Each number is 128 + 24 x the weight over its row's rms, rounded and kept within 0 to 255. Layers, rows and columns count from 0. Numbers have three digits each. The size before them is the row's rms in percent of the matrix's.

# gate: layer 8 MLP gate, 320x128, rms 0.217, rows 153-169, columns 0-127
# up: layer 8 MLP up, 320x128, rms 0.229, rows 153-168, columns 0-127
# down: layer 8 MLP down (transposed), 320x128, rms 0.214, rows 153-168, columns 0-127
gate153 096:104104127099153166131087126145080128094133110111139101155122126120141103133131105120183120170160111138118145098142133081104126162126095151151094114141145163101139116141105166145088128112110177107176106133144148156148134115155175097099136133121093126106101135100116163130120155159091136113142129150161103161141140169145118183170129110124143121122096117082117125123155102124123110106149
up153 098:115098116089110160128128124122137146098134156173161126093132087098131131157166125150107114140183129130136128094111140150086156100142127126137125099184134160105097120117176178110118153154154158096129090137143119145117126107116115108122108111161127124123126100107109102154138141115121097134148108159093132117168103161152087175106140108123191100083102130122132154125096112155131113143133
down153 101:097104131117101112121135088159132104139127134141150126137113134147110126120136190148134147162164156149106146179156128114114088125139121148107164130104128147169114151128149134136141079114146092113145112104105145134145067170164141146064160133091141102109113116178140101125081097104111113130142137118149146171118122130152163101119129117117100126162134109142117165135088143071122113123143
gate154 100:153111125162100112155103124133129141124165101111112107137105096126154165146167117105102122141138123116083164175129155124142127084108128155085125139149099126106100125126112113090128126163142144114131155149124106119134165126118095120199150107129103139115156121140118119137180148147126140133140173102125098080146144179086118128147085129114088069158146152126109163126099125138090138126118
up154 105:139149157111107125096137146084143084140075143142128162138079166148167131153188150102173142125106079164112118125122130085122132142108150129156133119183143123097105159090144162129122123115124146126150127127135142122125149134144120088138150091132160123177110150134070164120138140127145118124130139130113110123115123111141142120165120117104120088129112064112149112112130178091107112122117
down154 111:142127134088146128111161114139127160147109124159136147106106138128098139139096146118151106111122132116109132102110147121115135137090141114116137089153127070151136144079136098157112133168160116113097094165160164180144157111125149126105129168164147174172136090125117147123132140117140109109171131180111118101092103093109129113125113155140106153118101131164128135082150148152129091106074
gate155 100:155148140105120132099138165130139142108115132116149094141134122092161152117103120115156137152097139116161145115133153171079122105064126154137146138126146129123122151132127131128075146123141156118120156099117145158176140084138112121121094116152136109101134167116148113120158138123102149086114131106148136085149061170149092104160117123105106099154139114091105126179145169113169114125151
up155 101:122106080145161120138118117194143109133158140126099123155127110144150140101107110154149108140137133154092118131134139133135120150117128100138092091145137144135181146117119149117084121124137112107144157113113134165146103090136120089144079157104076169161138090153139091156159080122146150159134160088131140120129121168137135110090117075167128162136132090111124138140118131127169147097118
down155 090:171148090095088108115160144152139119155102137088184116137169143130144114099116132145180149111121112156137119132090111104175097139101139139128106123143124117131138127136117118151153097136105080133112106076170087135132083122113102128126173110176105120149134117143117125115132120128146122122092116170146147149128120133151123141159108188117122166133147098105108121117140083155166118168146
gate156 102:094118164100136151116130118137104138137148150133085124114153105105119138115161128156137144094142142142126180168160091129143089171118150122097171179156119130104115084104106124113168134105082139147126166120104107102150143118118105171100110156122164122177136109104134117153133083154146121117101145126104162080139121110097139099106099164109127159116150124120117109162142151126107152103115
up156 107:116150142139131136141101079130071159168144116123127131104110109158093134148123112143134133125179111095122150132135130135132130096150143117108138161096114141077118124102108104099119125113110172160091099119165136118149146109131097097165137093119138131131183083142126109105199151122102128171088162119147166094141094173114123135130137147138153153136144117134169138128122132164136089125118
down156 095:149174113120128085153123157136146114116164160138176114138078107149129116136107146167105117133164121117101186093137141143090133107099106086121146110094102108153145111149115149119132136121162145123113115152113084108159136081150163116146154118166107117086140129134115106151150135156126129171120137066113103132117120146126093138175151143077110156132140107127141114160143165125124123096112
gate157 095:107084159109156140109127087122131091104111119134116091115134169121189071145124135149171132135124150136103139135113150165117138146125110119159128100136138108138135083128102124150101125139112155118108143143179111157151148075154150146149113105135118168139121123100141101126133142154149117086163116086142100089155084119157148142083132157139102149121091164107119157149109121129165126101157
up157 095:135095104126155122121154169174078147110083121113161111121105132163143120160115120133148131141117117164122147106084097136157147101115153165111147128124135145124152135144102130155099150085135099135126142161132134104090123156114122112103149129113091124110128110109101111082135125094136146173157134153114170089168152146105132097130118109107135088094141152162145183120121119142106113179080
down157 092:140164127142123111135149134125117092119100092124147150096150157139134135147165127137102079143093120118150140118094132144128115136163141097127176094111112065118143121142099158138127123122097144109155141145141112141089118080145120165177188175140105124119117139068159145134113125142125121095110118121168110130140133182157089118127132158138091138081115163091121135141124107148156135114124
gate158 101:126110149107094148107128143161103165108098128113163141124148116110137128107110111108113138151128109163147116103151137117208147119118147106140140111148131101129133136109132135127128113126143134153148151137158142122117114118090165052082157110153117117122129135150103104121123129135149131104202124151089180083155115153129122144119101073101099115131166144133149146135146070160120136143153
up158 104:102090112124157097105132117140161141138145161098128126119163138130086164150127089153106141135110167109119113128097138126182104157171169106145135091134112070143150139152114103120124182070156177111162156143125146149154120128120101142125090153116098147140109131110152114107131105170141150133127124083136095111092108136135130159121106128126092115124132137097124119106124155165133153151165
down158 096:110161100131135091113140142113135091131160105144096173138110140173127115165169146155094115093143082141126113156180120143118096079132073157139138106140122142102111127178115128114159132110096088153097111132131106130137113107157143136156134112113109150146123149137131113152179120104140133113128126108114136101125136148136125090131105116155177116151140149088154160118167098092100080139139
gate159 103:124141165115135126107123160104152111153154137115104102119129164114129110108095116107148111152095115076147113099129166105124123132128083100114143095155105116110127164167150133127147140121132160129115107147143133090145184089188125127115088135153138135141113095140102115133116149134127143132169137112151112145206088136091113150098124127137172158094158084146087134120104113150151131110150
up159 103:156121119105115134115143101077112060061142128137087175134088149170121141084089150159108140119132140138099137126120151113124145094122110158092147175157132167137115127159125111163116134118090139117131133075124104111114133138162176127134178095144114119108128129139128090146132122112111155158125126103171122122120139120103156175105152151125107176122107136121114107137121142147139134145146
down159 108:109131155142121129117135151126117157099122129106114147140110126131094094149077132121144130132131142136153094138140149137102145113156111133099094142115153116124113157153136146156139174114057119127118133134124142135076126107139093163089142118095101143125114183089147126104110084155155194166111074146120100132124111159161157091118166155138146152102134153127105123119134085131122164163123
gate160 085:111141164166126171146137149170124130150111159130168117108126139143100088132139112089167136159117142134163138138115166152099143103106117128126122098131109156171142170116123133090096102100137157139125084107148146099154122134118150149111137090075113140101078079142114136126108118102096108086188180143128139121095152154124119123133101135101152097162115146119106133162121139133138150124118
up160 084:130138114105140121140139124123121120100121105162104159140127115107135094164131135156097106091110118127064093081140128126149066146123128140134146151097122098116123111168123117139158142155174080087090164152137136174130141135100145148149109159120118085180127139126154134118142142132098142187074097130179115137136103142114163127133139126158128117131125128133117125115087108137120099154164
down160 119:122128130146120136146120173157121168129111120121168121094129136138100098131116128125130144164149118140166138184103123105117176099155114149142154087146108126150142172133171130106090102105119158095151069135129145093153127141125136127118129084126123131091107099161104126111080112108114126080144150167115110110122142118124105144111096117086125095173120143159151112166129175094152147134108
gate161 105:087139125097144116120139148138173103153117099164122126112076148137126120145145086139115123134154158141151147132172110146140111109160147149103103110143130132150112177140119118146090124137097110112087149110084121117123135099135121085154144171107107136127096131118091134109092162115128157195164089121082149158169114139123093155085144129117129149147118116169094141136140123083119111127113
up161 102:145114134149127126131130106146134112117091063109106185125110145107144112141145133094141082161133132156103157121150135117109133182114133107140108113116144150108139099104121154113143120133113102153106107114135108137150087152127126086112153224129159126128104122148125131115097149114133147176143146152135148143127140062144109127121077096160099147147095113139154123105159127140122170132109
down161 105:166126075105114141166142124111127124096168122114177157119129141133124141138141143130120107155142127072114105094056105120116133129130092162105092153138128147114091097130122128137152140140170161071156132095128149144178167122145156129142154128117119122156115121110099156138152139134105120098142115098155171153140151133118152165106127082096135104149101138129142139127132093139123078100147
gate162 100:128130109138091126113108165115142124127121171149139070161141148129083107152107160158135123129093131117117092104163093090082126097138142135108144140118133141140116165134110083179137116144081176125143152170142145164139137113102094112162124126110134128150161110123182088138136110152094117099158112117125111144122092124085147116131140141140108165120143162159129144124081115114170121114126
up162 106:112113105128152106131154150138141172128112151148127122093169114104166163131126089111132152123165149118106088157112160148178122168141177113125094172137125129139170126082059148124160134113084153104123139106115124110129147124104161126086110143115151121116131115148103142153090069107091108168073145108136119117125139141133143117144122114150147107131130137139107153136165106127121093129130
down162 103:094086143110120122094084132132142123121128141149146139140156147132149136082081103122149151131129123160156128127132152116131146153132140110123127118116139097117114164158110143130158165064160161119108146120129138159129151093120088101163111135125135160105156107115124122119095134190162100154184120189122103117123106068115145144148136147141116136138121120092115082102089096121135134169119
gate163 101:089126124121109111124155089144167152091146105127120095130094131159140072155141130117108133119154106132143145137167162127121090136110088160155167161136163149114182122147130141077104174162097120113120147113105160096112119127138106173117127112126185139132127151117174127073132107099149150153135157082127105116108109128136155142111136161145101111138122118143108142112158122122144151118093
up163 105:137123096150130120076112125137116140129144107121104085094109122103139159116069085170105082136145155136137119130136126103106106128154127158142153137120177134125097154119108104145119181144158143129167148168163132135132090159118132149168075141128179134133108128136114093109136141155117099125141139079121115110147149116168102115147161144120137112150118141108088147128114083146165087139146
down163 105:072131101121133088099170131154158135100121148134108119133106129137123141121122120118118104151121116135052088137174123141137141133115151054130141143125174185121190117100127114075144159159168121132149143103116119133108117122136153114121137143097185103173092092113097132110161137129096142123139147159145137132146136091145148128113156104137157132115123119124123111132133130138131162122100
gate164 106:111135115093151127151150186144146116137116166161087144118076131107105144120131140152153109128099174130133133113129111190124153142139170107080133114141123147111154140087113160126115126128105103133136096130139148104113137162190108105107125107116144143125130124136095075136134154137151107170126139095134135127157101151112117145148087111089114138147108167159076120128129164137126107072145
up164 107:126117119111116118147152103162111096116130129125098080125138093097140142110141170140134174138123187097105143115149082135115149120097158103119155114189120177120092104090118114098141147114158153146124102111140130085150107143126148122144144106108115143103138094092151116153143161130164153137102128148155106131158138120089143164078125167140105137142139152152136116089119147163126143081120
down164 108:155155127105132116149146167128111100154112113123140116082129125119112144117161126119116124090095152140104115129150130139125135127159145090166142158123162121138157116099137182139100091077094122143144120145124157128112126107145073135131132159129106056154129168128128120097135153110131171111092118128111142150142184149155124074116114116115125135156148069106107108128168142123098137099166
gate165 101:155124107142098127177114174120123151145136140152131136096117091168154129131121113130133098076130173130109136148153108121168158163138084134086166108121117118105158095137130109128116141151109109135155104155115080108130153109130127118098128161154169117125129113139117118133115110141120132120160126124102140158145173140079161146129095121117115091197097134136145073180112139098113112131101
up165 102:084115083128113107122147129101166148117172153122117120125129146138178110113146146129118101154132146172126142143146097086126135142155127116161097147108117158161159117122172161110124167111116111158129174128126125109128108145112126129151170137092112097105099142133128096106163121159129089143118113120158158121094160166120159148097092131091131126112168110100137140096138135174071141091143
down165 089:112128099170115134158117150134112087118155132093136138108124121153060099146108122145138086139117114122110143154102116149097144122112128109123103140104126105111102156133132125088110106129120123123163122152133071092157078110139123145125119154124167150140093124172161117128098134119136130146171181134100155215143100112138124097156108148108140108155108147146143127160165105119142116132162
gate166 103:145113143095088143091108138141138126128137147155140128089125172127099152127143163098084143090104152144110140126129133146145128133154104139138138098180140161100121137139108107108099114153073123141109180121125143135162073137156117189133129108097100118114138133106090154098137171128105148129142102110138123154138086110080139130157105113140099150129167110136147146143122097143133126194114
up166 104:145072157109103162157128063108142124117115090139105124148140142148102117094130160150113141108104118132133129147110183146093149153112160106087105156141154111144125157121147140099141076134122170137113132137158111110160104087110102173145120165118146117164135106104089135105103166147109141122146120124132144154123083160122115152165119132094143161130166103127091128098106133163136114125108
down166 109:128153112138140117172086151115121177123132137156150158158116150142131149159129142110154122122117079104173170110082110108101134148118078120120090128136131084091138144148090138151095126148142118121159141179106131174135113120123164113173104136102099151155111135161136111121134107110175115125116158111130106124151136101134116094123044147143137102155105110116111117145145112146145116111130
gate167 099:145108136075096144123111122135103123157118141123191137108091120147145106132143093116134119188145148129135137160154124142141109137123128151105129095144146127127138123123134138089126132072138069122163142131146156116109160178090136164126089161164130119138142122132073124117131139120123163105117090137118100121169130145127142147135148095143112174144130159127119121126148087093142081061136
up167 100:123108087090101105120148149105108120125138123137152154142132129133137120151124142157125130174121155139090145158136106148114136158135111148135126141140140090133152158097094139145122152118149152087147130133136101132074117125150129151133137108080117109116197134123139127140120175114089127136139153092166111096083094150141142145097085083115149103113160109157155154119123100122170101166066
down167 103:078127115119076153095143095117131131130072096150112092133097127111138107124117142140123137141116100142111110146101122129165104129101115161111113133125123128133150108183126119126122161109124137116129152148137107134069156166108169171131138140105131153154179102165094114137107160141182137096111140157106138154138101145122122144115180140093077121114173153148133162166132124120134122096123
gate168 106:137141164136134166114164166130111123155110119156100076135099117118125102139157114130115146167113143124115120129100096126142119148163110099075119153051136093122140118117148133095130153123161146112079157130125137169127132102114104106115111121147146164133080113153103178118113122109142116162140152115156118118119171142081137156129136112165139109177136152158116107117126115169148106147090
up168 102:171136127101085100126134121092106146135123125142124112147091137153196153101167115163129185109088124141132115125136122119141093087119128130096142165079133138147119149122122116113139090134143085121145163144116143175154141101125084135145114169096127139133121127110131111099152086110160117119109145098133116140161108132140149101128175105110114149098155203137129125093108134117147099113138
down168 104:151133122106093122112121162130155127124132131112140164132106121112060129117094133122125114120146139127161117118122145148084158134142123118150141150122148133180124113123130101178143110142123117120124117134119139154135161141120068126106114130157092126157129161058132087145131154175155107135135104152138119158109099084151142137112153096167112124115130143152169125087120101093090081192114
gate169 106:107094097128130153116175155119133119095129133119108109158154112129125103146148145154161136109119145100164106101139159109113144084113076138111103117115151150119145120163131132124129129139105106121070155117121108091139104117141105147122116164126170141124169152157105115142146154130139133105081194115084128141149084155135138110169110149187089156126133137112089098172131133102128134148108